Weights of a small GPT-style language model, trained from scratch on English Wikipedia.
Architecture: RMSNorm before each block, untied embeddings.
Each number is 128 + 24 x the weight over its row's rms, rounded and kept within 0 to 255. Layers, rows and columns count from 0. The size above them is the row's rms in percent of the matrix's.

# layer 3 MLP gate, 1728x640, rms 0.0857, rows 0-24, columns 512-639
size [ 84  91  93 112 104  86  91  97 101 100  87  96  90  96 100 117  96 116  95  73 104  78 116 107  80]
[[114 130 127 130 141  83 124  60  95 127 154 121 133  90 149 104 103 169 129 138 165 133 158 174 114 124 130 147  88  83 124 152 120 110 119 115 152 103  87 142  84 139  96 134 119 121 188 124 135 122 133 173 109 155 121 146 126 113 151  93 127 127  76 152 152 175 106 148 118  84 137 164 155 102 121 153  94 140 125  90  83  95 110 123 120 132 121 155 153 160  96 104 104 124 123 152 160 119 136 121 115 135 139 103 115 157 113 183 114 186 182 172 159 130 136 123 180 157 129 128  76 130 147  98 107 131 105  91]
 [121  98 164 179 151 144 141 121  52 117 105 199 146 124  98 125 122 108  91 135 110  87 134 160 146 125 140  97  75 120  73 177 107 145 128 151 155 119 130 112 132 118 159 138 155 131  94 114 120 126 112 125  99 132 140 126 143 125 124 140 162  97 135 153 124 112 147 161  86 124 121 125 153  92 129 106 150 123 145  94 169 102 154 153 212 151 156 113  96 157 103 104 122 150 125 114 141 155 115 131 134 131 101 148 110 117  90 118 139 163 135 116 108 125 130 130 139 168 163 158 141 131 110 124 142 155 142  72]
 [131 117 141 139 163 124  50 119 177 106 135 113 114 153 141 126 198 127 127 126 104 155  98 148 131  99 119 144 106 130 175 168 127 119 152 115 141 150 119 113 130  93 135 102 155 109 159 106 132 147 115 112 163 137 102 114 154 111 157 120 137 167 107 160 118 130 164 115 124 111  99 133 146 132 105 101 115 110 128 112 158 141  99 178 115 141 122 111 156 121 137  47 156 142 121 149 140 128 135 114 132 176 145 161 103 157 114 142 138 120 130 147 119 165  98 117 158 124 148 155 138 136 127 104  80 132 122 140]
 [137 148  87 125 158 141 133 132 117 138 150 127 130 118 120 163 159 122 141  95 157 136 117 152 163 116 153 108 137 113 105 164 182 123 155 116 105 119 122  90  80  81 119 149  92 140 119 163 156  99 111 110 110 139 113 108 115 154  97 103 111 129 112 130 109 108 134 154 172 150 152 136 104 138 135 136 140 166  78 117  92 143 110 136 140 164 150 126 178 149 116 118  95 145 106 158 151 141 119 113 125 148  99 151 142 107  80 131 164 127 130 128 152  99 121  96 118 173 118 104 141 150 129  82 132 143 151 146]
 [130 129 119 145 127 157 158 176 107 113 146  98 112 112 118 113  90 111 145 108 174 156 132 121 151 145  96 124 127 135 110 143 119 152 131 149 132 134 127 135 136 132 137 168 146 118 126 118 102  99  93 100 107 130 145 141 129 128 161 147 133 132 120 166 154 125 124 130 132 110 122 184 127 146 100  77 144 175 143 108 163 122 100 158  98 109 160 146 105 135 166 122 125 123 103 142 147 132 132 158 145 136 124 137  91 125 110  98  80 138 149 128  86 139 110 104 146 114 111 143 137  98  96 104 182 145 138 117]
 [132 144 150 100 110 158 135 117 102 127 127 111 116 152  95 155 132  98 114 150 105  85 153 158 155  97 101  88 137 131 134 153 138 147 135 121 138 141 154 115 106 184 109 168 107 149 134 157 166  49 123 150  74  93 105  91 100 163 150 102 121  92 121 155  64 127 133 136 143 132 119 126  97 163 128 128 194  75 140 169 122 151 121 167 130 132  83 124 119 129 107 140 122 108 132 159 104 101 146  93 132 114 147 106 128 115  90 135 101 115 149 128 128  99 142 163 155 173 109 153 140 105 113 120  46 113 133 136]
 [ 93 153  99 137 106 101 146 152  97 167 132 138  88 133 130 141 171 127 153  94 115 134  93 210 104 127 127 154 134 140 141 125 112  97 158 123  70 143 152 116 113 123 100 133 133 167 169 148 137  77 165 124 110 168 145 163 122 109 115  83 148 150  70 111  92 142 141 136  90 139 128 114 151 152 140 157 121 126 123 134 144 152  93 106 138 141 138 142 147 107 207 123 114 136 126 130 108 133 135 105 106 116 130 123 132 172 104  90 102 147 118 112 172 129 147  97 111 101 129  74 141  94 162  90 135 142  97 161]
 [138  84 185 112 145 123 108 114 166 131  68 121 160 133 114 149  97 139 133 118 123 168 160  98 124 134 128 159 122 100 162 149 141 114 136 139 141 152 158 144 135 173 123 154 117 120 128 139 126 112 138 119 124 171 125 124 135 149 158 109 136 141 122 107 124 120 150 128 176 109 114 120  96 129  98 164 168 133  93 135 165 117 106 144 144  74 132 143 148 127 106  90 144 141 125 135 153 151 132 131 141 150  79 123 155 156 126 130 118 149 114 150 109 130  94 122 148 151 139 142 156 121 133 190 130 102 137 148]
 [122 111 161 187  94 111 105 118 141 160 106 124 138 177 160 144  84 182 101 144 175  98  91 123 179 138 152 119  92 100  80 120 102 171  83 121 115 133 127 107 164 105 148 124 138 146 159 130 142 118 145  97 132 136 123 149 100 105 162 151 147 172 104 149 143  88 112 109 139 124 120 170  50  85 102 131 102 112 135 136 111 144  98 140 117 108 137 158  93 135 143 155 146 122 103 118 115 122 138 124 146 145 155 150 110 149  76 129 156 111 100  99 124 142 129  90 142 151 140 120 141 134 146  65  91 122 155 139]
 [150 144 193  98 128  88 164  99 126 152 163 171 127 133 101 141 114 120 126 101 111 125 115 159  91 103  89 118 138 132 141  92 139 169 103 154 159 140 141 150 160 102 168 169 134 118 129 145 118 115 124 148 126 120 103  96 129 120 167 122 123 127 125 161 126  95 147 107 145 131 145 116 149 113 130 102 102 169  95 132  97 125 122 121  93 128 151 165 158  89 120 105 108 110 128 146 124 116  91 103 125 120 160 124 119 111 163 165 147 162 117 149  96 121 111 104 140 136 132 118 115 129  99 114 117 136 112 139]
 [101 109 144  86 159 109 136 119 104 151 101 148 124 106 118 132 114 115 135 135 137 148 154 148  78 129 120 108 119 137 130 106 103 126 100 107 149 174 143 129 105 152  98 147 134 112 188 145  85 168 110 134 146 109 137 134 151 109 132 105 149 136 153 139  96 138 108 118 129 162 126 177 146 114 118 143 130 102 129 102 121 128 161 134 115 128 126 163 137 154 126 137 137 140 127 102 135 117 104  98 136 152 111 102 149 159 158 117 119 122  96 151 110 125 151 152 131 107 121 117 149  41 126 128 140 101  93  95]
 [ 91 108 136 131 145  81 125 124 137 146 145 111 128 117 135 162 120  99 123 125 104 124 132 172 109 133 110 154 170  82 173 139 117 102 131 135  98 136 123  86 164 162 123 164 127 112 106 117 126 125 131 140 124 138 124 115 147 141  97 164 140 125 125 127 107  87 144 102 105 120 128 155 124 108 138 132 131  69 141 112 132 108 111 160 123 116  91 127 150 106 123 115 148  83 115 127 118 137 149 107 119 144  64 137 159 137 135 117  78 124 129 144 146 107  42 148 150 139 107 110 113 140 126 135 149 150 108 135]
 [ 86  84 155 115 102 167 104 135 157 136 130  93 125 112 101 142 101 128 177 121 153 141 140 124 175 105  86  95 149 170  88 123 128 100 106 114 159 145 157  93 136  87 114 108 146 115  97 161 117  95 138 115 113  91  78 115 124 118 153 121 109 121 141 164 139 150  92 121 114 125 121 110 130 147 128 160 111 106 153 156 159 117 131 112 145 146 153  90 135 117 100  95  92 156 100 123  87 121 127 181 103  97 122  91 141 179 147 105  85 142 115 163 115 154 130 124 123 132 177 145 150 152 167 169 103 149  82 105]
 [107 122  80 126 143  98 147 116 156 110 164 116 168 174 117 154 120  98 136 154 111  89  96 121 136 118 103 110  81 109  86 194 138 134 158 137 137 122 111 103  99 152 158  97 105 131 151 136  75 175 160  97 159 133 133 164 125 117 167 116 137 168 133 144 128 117 132 125 124 119 113  81 137  94 138 140 118 156 107 122 156 132 108 141 140 153 126 110 129 133 136 169 137 164 148 120 170 114 111 104 106 121 111 116  93 150 153 135 142 138  99 113 129 131 140 143 124 154  84 125 142 117 138 142  95  89  56 147]
 [144 153 116 127 170 117 124 140 151 148  67 124  86 145 142 148 143  98 136 100 143 166  93 172 129 110 164 144 111 118 115 150 114 118  95  95 149 146 128 126 159  97 128 150 113  97 142 133 146 143 101 118  90 168 108 167 140 135  81 148 147 143 170 126 123 194 150 150  87 107 148 149 132 158 167 116 125 129 119 121 123 158 115 114  96 135 180 112 105 129 123 108 143  91 108 152 102  99 131 113 123 117 114 136 108  95 144 147  92 106 141 127 102 118 127 138 170 126 132 125  81 150 141 170 123 142  68  82]
 [113 107  96 152 173  66 135 143 144 139 170  89 127 121 141 107 110 151 159 156 107 114  72 133 131 134 106 103 116 131 115 140 116 114 144  77 101 147 147 142 106 117 109 169 134 167  92 132 123 150 147 137 130 141 101 133 110 135 143 131  86 164 103 140  88 137 108 104 110 119 116 169 145 121 113 117 148 183 114 124 137 102 129 120 165 131 106 132 147 136 107 107 137 157  84 159 112 135  97 111 120 132 141 130 127 131 136 149 138 108 116 107 121 106  84 170 121  83 143  99 136  81  98 138 111 110 118 179]
 [143 128 122 157 145 140 136 105 114 108 113 144 105  92 156 133 185 124 142 120  97 142 108 128 141  75 153  52 145 116  98 102 126  88 112 124 129 168 168  98  97 144 125 120 145 163 117 114 147 145 179 118 113 129 105 163 163 120 133 165 116 115 110 111 127 107 149 139 107 120 116 126 112 156  98 119 150 154 134 141 115 118 128 162 171 155 146 142 153 102 143 132 145 126 130  99 132 127 173 110 105 188 103 147  90 109 100  95 157  98 159 125  87 119 126 107 131 145 120 132 125 135 118 105 121 133 152 127]
 [121 134 159 130 154 142 123 155 157 153 144 129 127 154 129 117 141 119 115 146 107 138  94 139 117 113 147 149 114 117 155 111 170 139 127 158 115 174 120 136  78 128 120 147  96 113 122 119 142 141 137 136  75 150 123 115 133 109  89 115 137 111 125 107 121 137 118 107 126 115 126 112 162 125 155 143 175 120 144 137 150 101 131 149 143  71 119 125 159 112 138 121  87 116 111 113 107 103 107 142 147  95 118 123 102 111 105 122 105 137 164 120 136 143  93  98 147 127 115 153 120 126 158 132 130 123 114 139]
 [137 121 147 123 142 100 112 119 134 147 176 119 123  96 192 112 120 144 146 158  96  76 140 159 133  99 111  80 110 125 138 143 129  90 124 155 135 159 128  96 139 119 138  85  93 109 103 138 123 104 129 127  93 102 116 119 128 147 146 144 155 100 129 129 142 133 170 126 144 148 125 126 157 140 177 141 119 137 172 111 136 145 119 111 147 118 126 139 151  87 154 121  97 165 122 132  77 143 170  92 132 126 103 124 111 142 131 112 126 112 140 130 111 105  76 148  96 136 120 119 119  47 115  94  92 107 138 163]
 [156 129 115 115 133 126 143 146  87 139 156 109 133 116  85 105 137 126 120 133 101 128 117 169 151 119  90 142 168 114 159  84 135  99 130 111 154 131 129 153 108 120 147 169 111 127 130 123 164 139 108 127 153 112 140 140  78 135 119 182 164 106 135 154 151 133 159 105 155 123 126 131 140 155 185 112 111 105 123 160 155 161 135 154 130 140 145 176 135 135 131 148 178 138 130 133 109 138  99 143 108 140  91 126 131 128 125 144 136 149 153 140 119 146 100 107 139 109 157  99 131 135 128 114 131 157  86 107]
 [148 115 122 139  95 171 129  88 150 135 146 131 148 170 136  96 149 147 137  99 139 130 135 134 111 132  92 140 141 109 122 182 151 114  86 152  86 160 126 154 140 118 133 104 125 112 120 122 147 138 116 119 135 107 145 151  89 116 166 123 147 120 120 171 130 125 125 146 162 148 126 126 133 107 101 100 103 145 137  76 150 140 134 103 149 135 129  97  91 119 202 127 156  99 117 146 130 119 113 105 140 104  79 128 139 156 123 114 137  85 144 132 110 170 152 146 140 130 173  81 145 135  93  98 153 106 150 114]
 [108 145 160 101 134 115  89 116  97  97 132 103 151 129 149 168  95 151 123 146 131 123 115  79 103 115 143 134 130 164 110 156 187 117  94 106 108 110 120 164 114 152 109 117 115  97 128 149 143 121 116  84  97 137 116  93 143 108 127 130 124 160 144 135  77 133 153 140 146 129 102 123 125 115 142 160 130  78  92 130 124 126  87 121 165 118 171 146 146 104 129 144 124 112 129 130 133 118 141  95 129 118  84  83 127 105 126 145 116 113  75 124 120 119 122 121 141 141  87 129 124 108 106 117 109 105 152  83]
 [102 106  95 111 129 141 128  95 133 116 131 126 124 137 132 109 171 120 110 108 155 118 122 168 184 168 166 139 104 116  89 160  98 113 145 133 104 121  95  80 165 127 141 123 148 144 144  96 132 143 120 136 101 153 138 161 139 114 162 131 154  76 122 138 129  77 122 123 137 155 126 112 179 171 117 141 108 142 172  76 140 133 147 138 120 164 124 162 152 159 113 143 115 144 136  99 159 133 123  99 119 141 163 123 125 101 116 105 137 137 165  90 161 141 134 159 170 117  73 121 130 128 157 119 134 118 110 116]
 [123 103 115 102 131 120 100 106 145  94 156 129 138 173 133 155 106 135 123 118 186 126 143 121 128 151 170 148 110 183 124 137 138 122 144 119 115 156 107 190 118 145 125 139  85 198  76 150 108 120  96 139  86 143 170 169  93 119 112 148 136 113 117 141  97 111 101  88 139 114 135  88 160 142 105  92 155 119 121 166  98 102 120 129 126 106 130 122 153 188 129 159  75  73 133 132 161 121 150  93  58 141 116 124  99  92 130 128 147 148 142 104 119 168 149 120 143 141 181 112 117  94 159  99 151 121 116 179]
 [154  92 112 121 181 126 164 170 151 157 132 143 118 144 113 142  84 126 130 116 144 109 149 168 105 151 128 139 127 100 101 132 165 125 130 151 106 147 159 109 140  93 109 168 124 120 124 134 124 167  98 132 132  64 140 152 155 161  67 125 113 148 140 131 121 165 110 131 178 138 153 160 178 126 156 120 133 153  97 101 121 127 185 132 119 116  99 140 160 124 126 134 126 126  89 125 139 137 149 121 144 133 118 141 142 145 157  97 136  84 135 158 106 149 126 135  75  86 118 104 141 109 119 145 130 149 117 180]]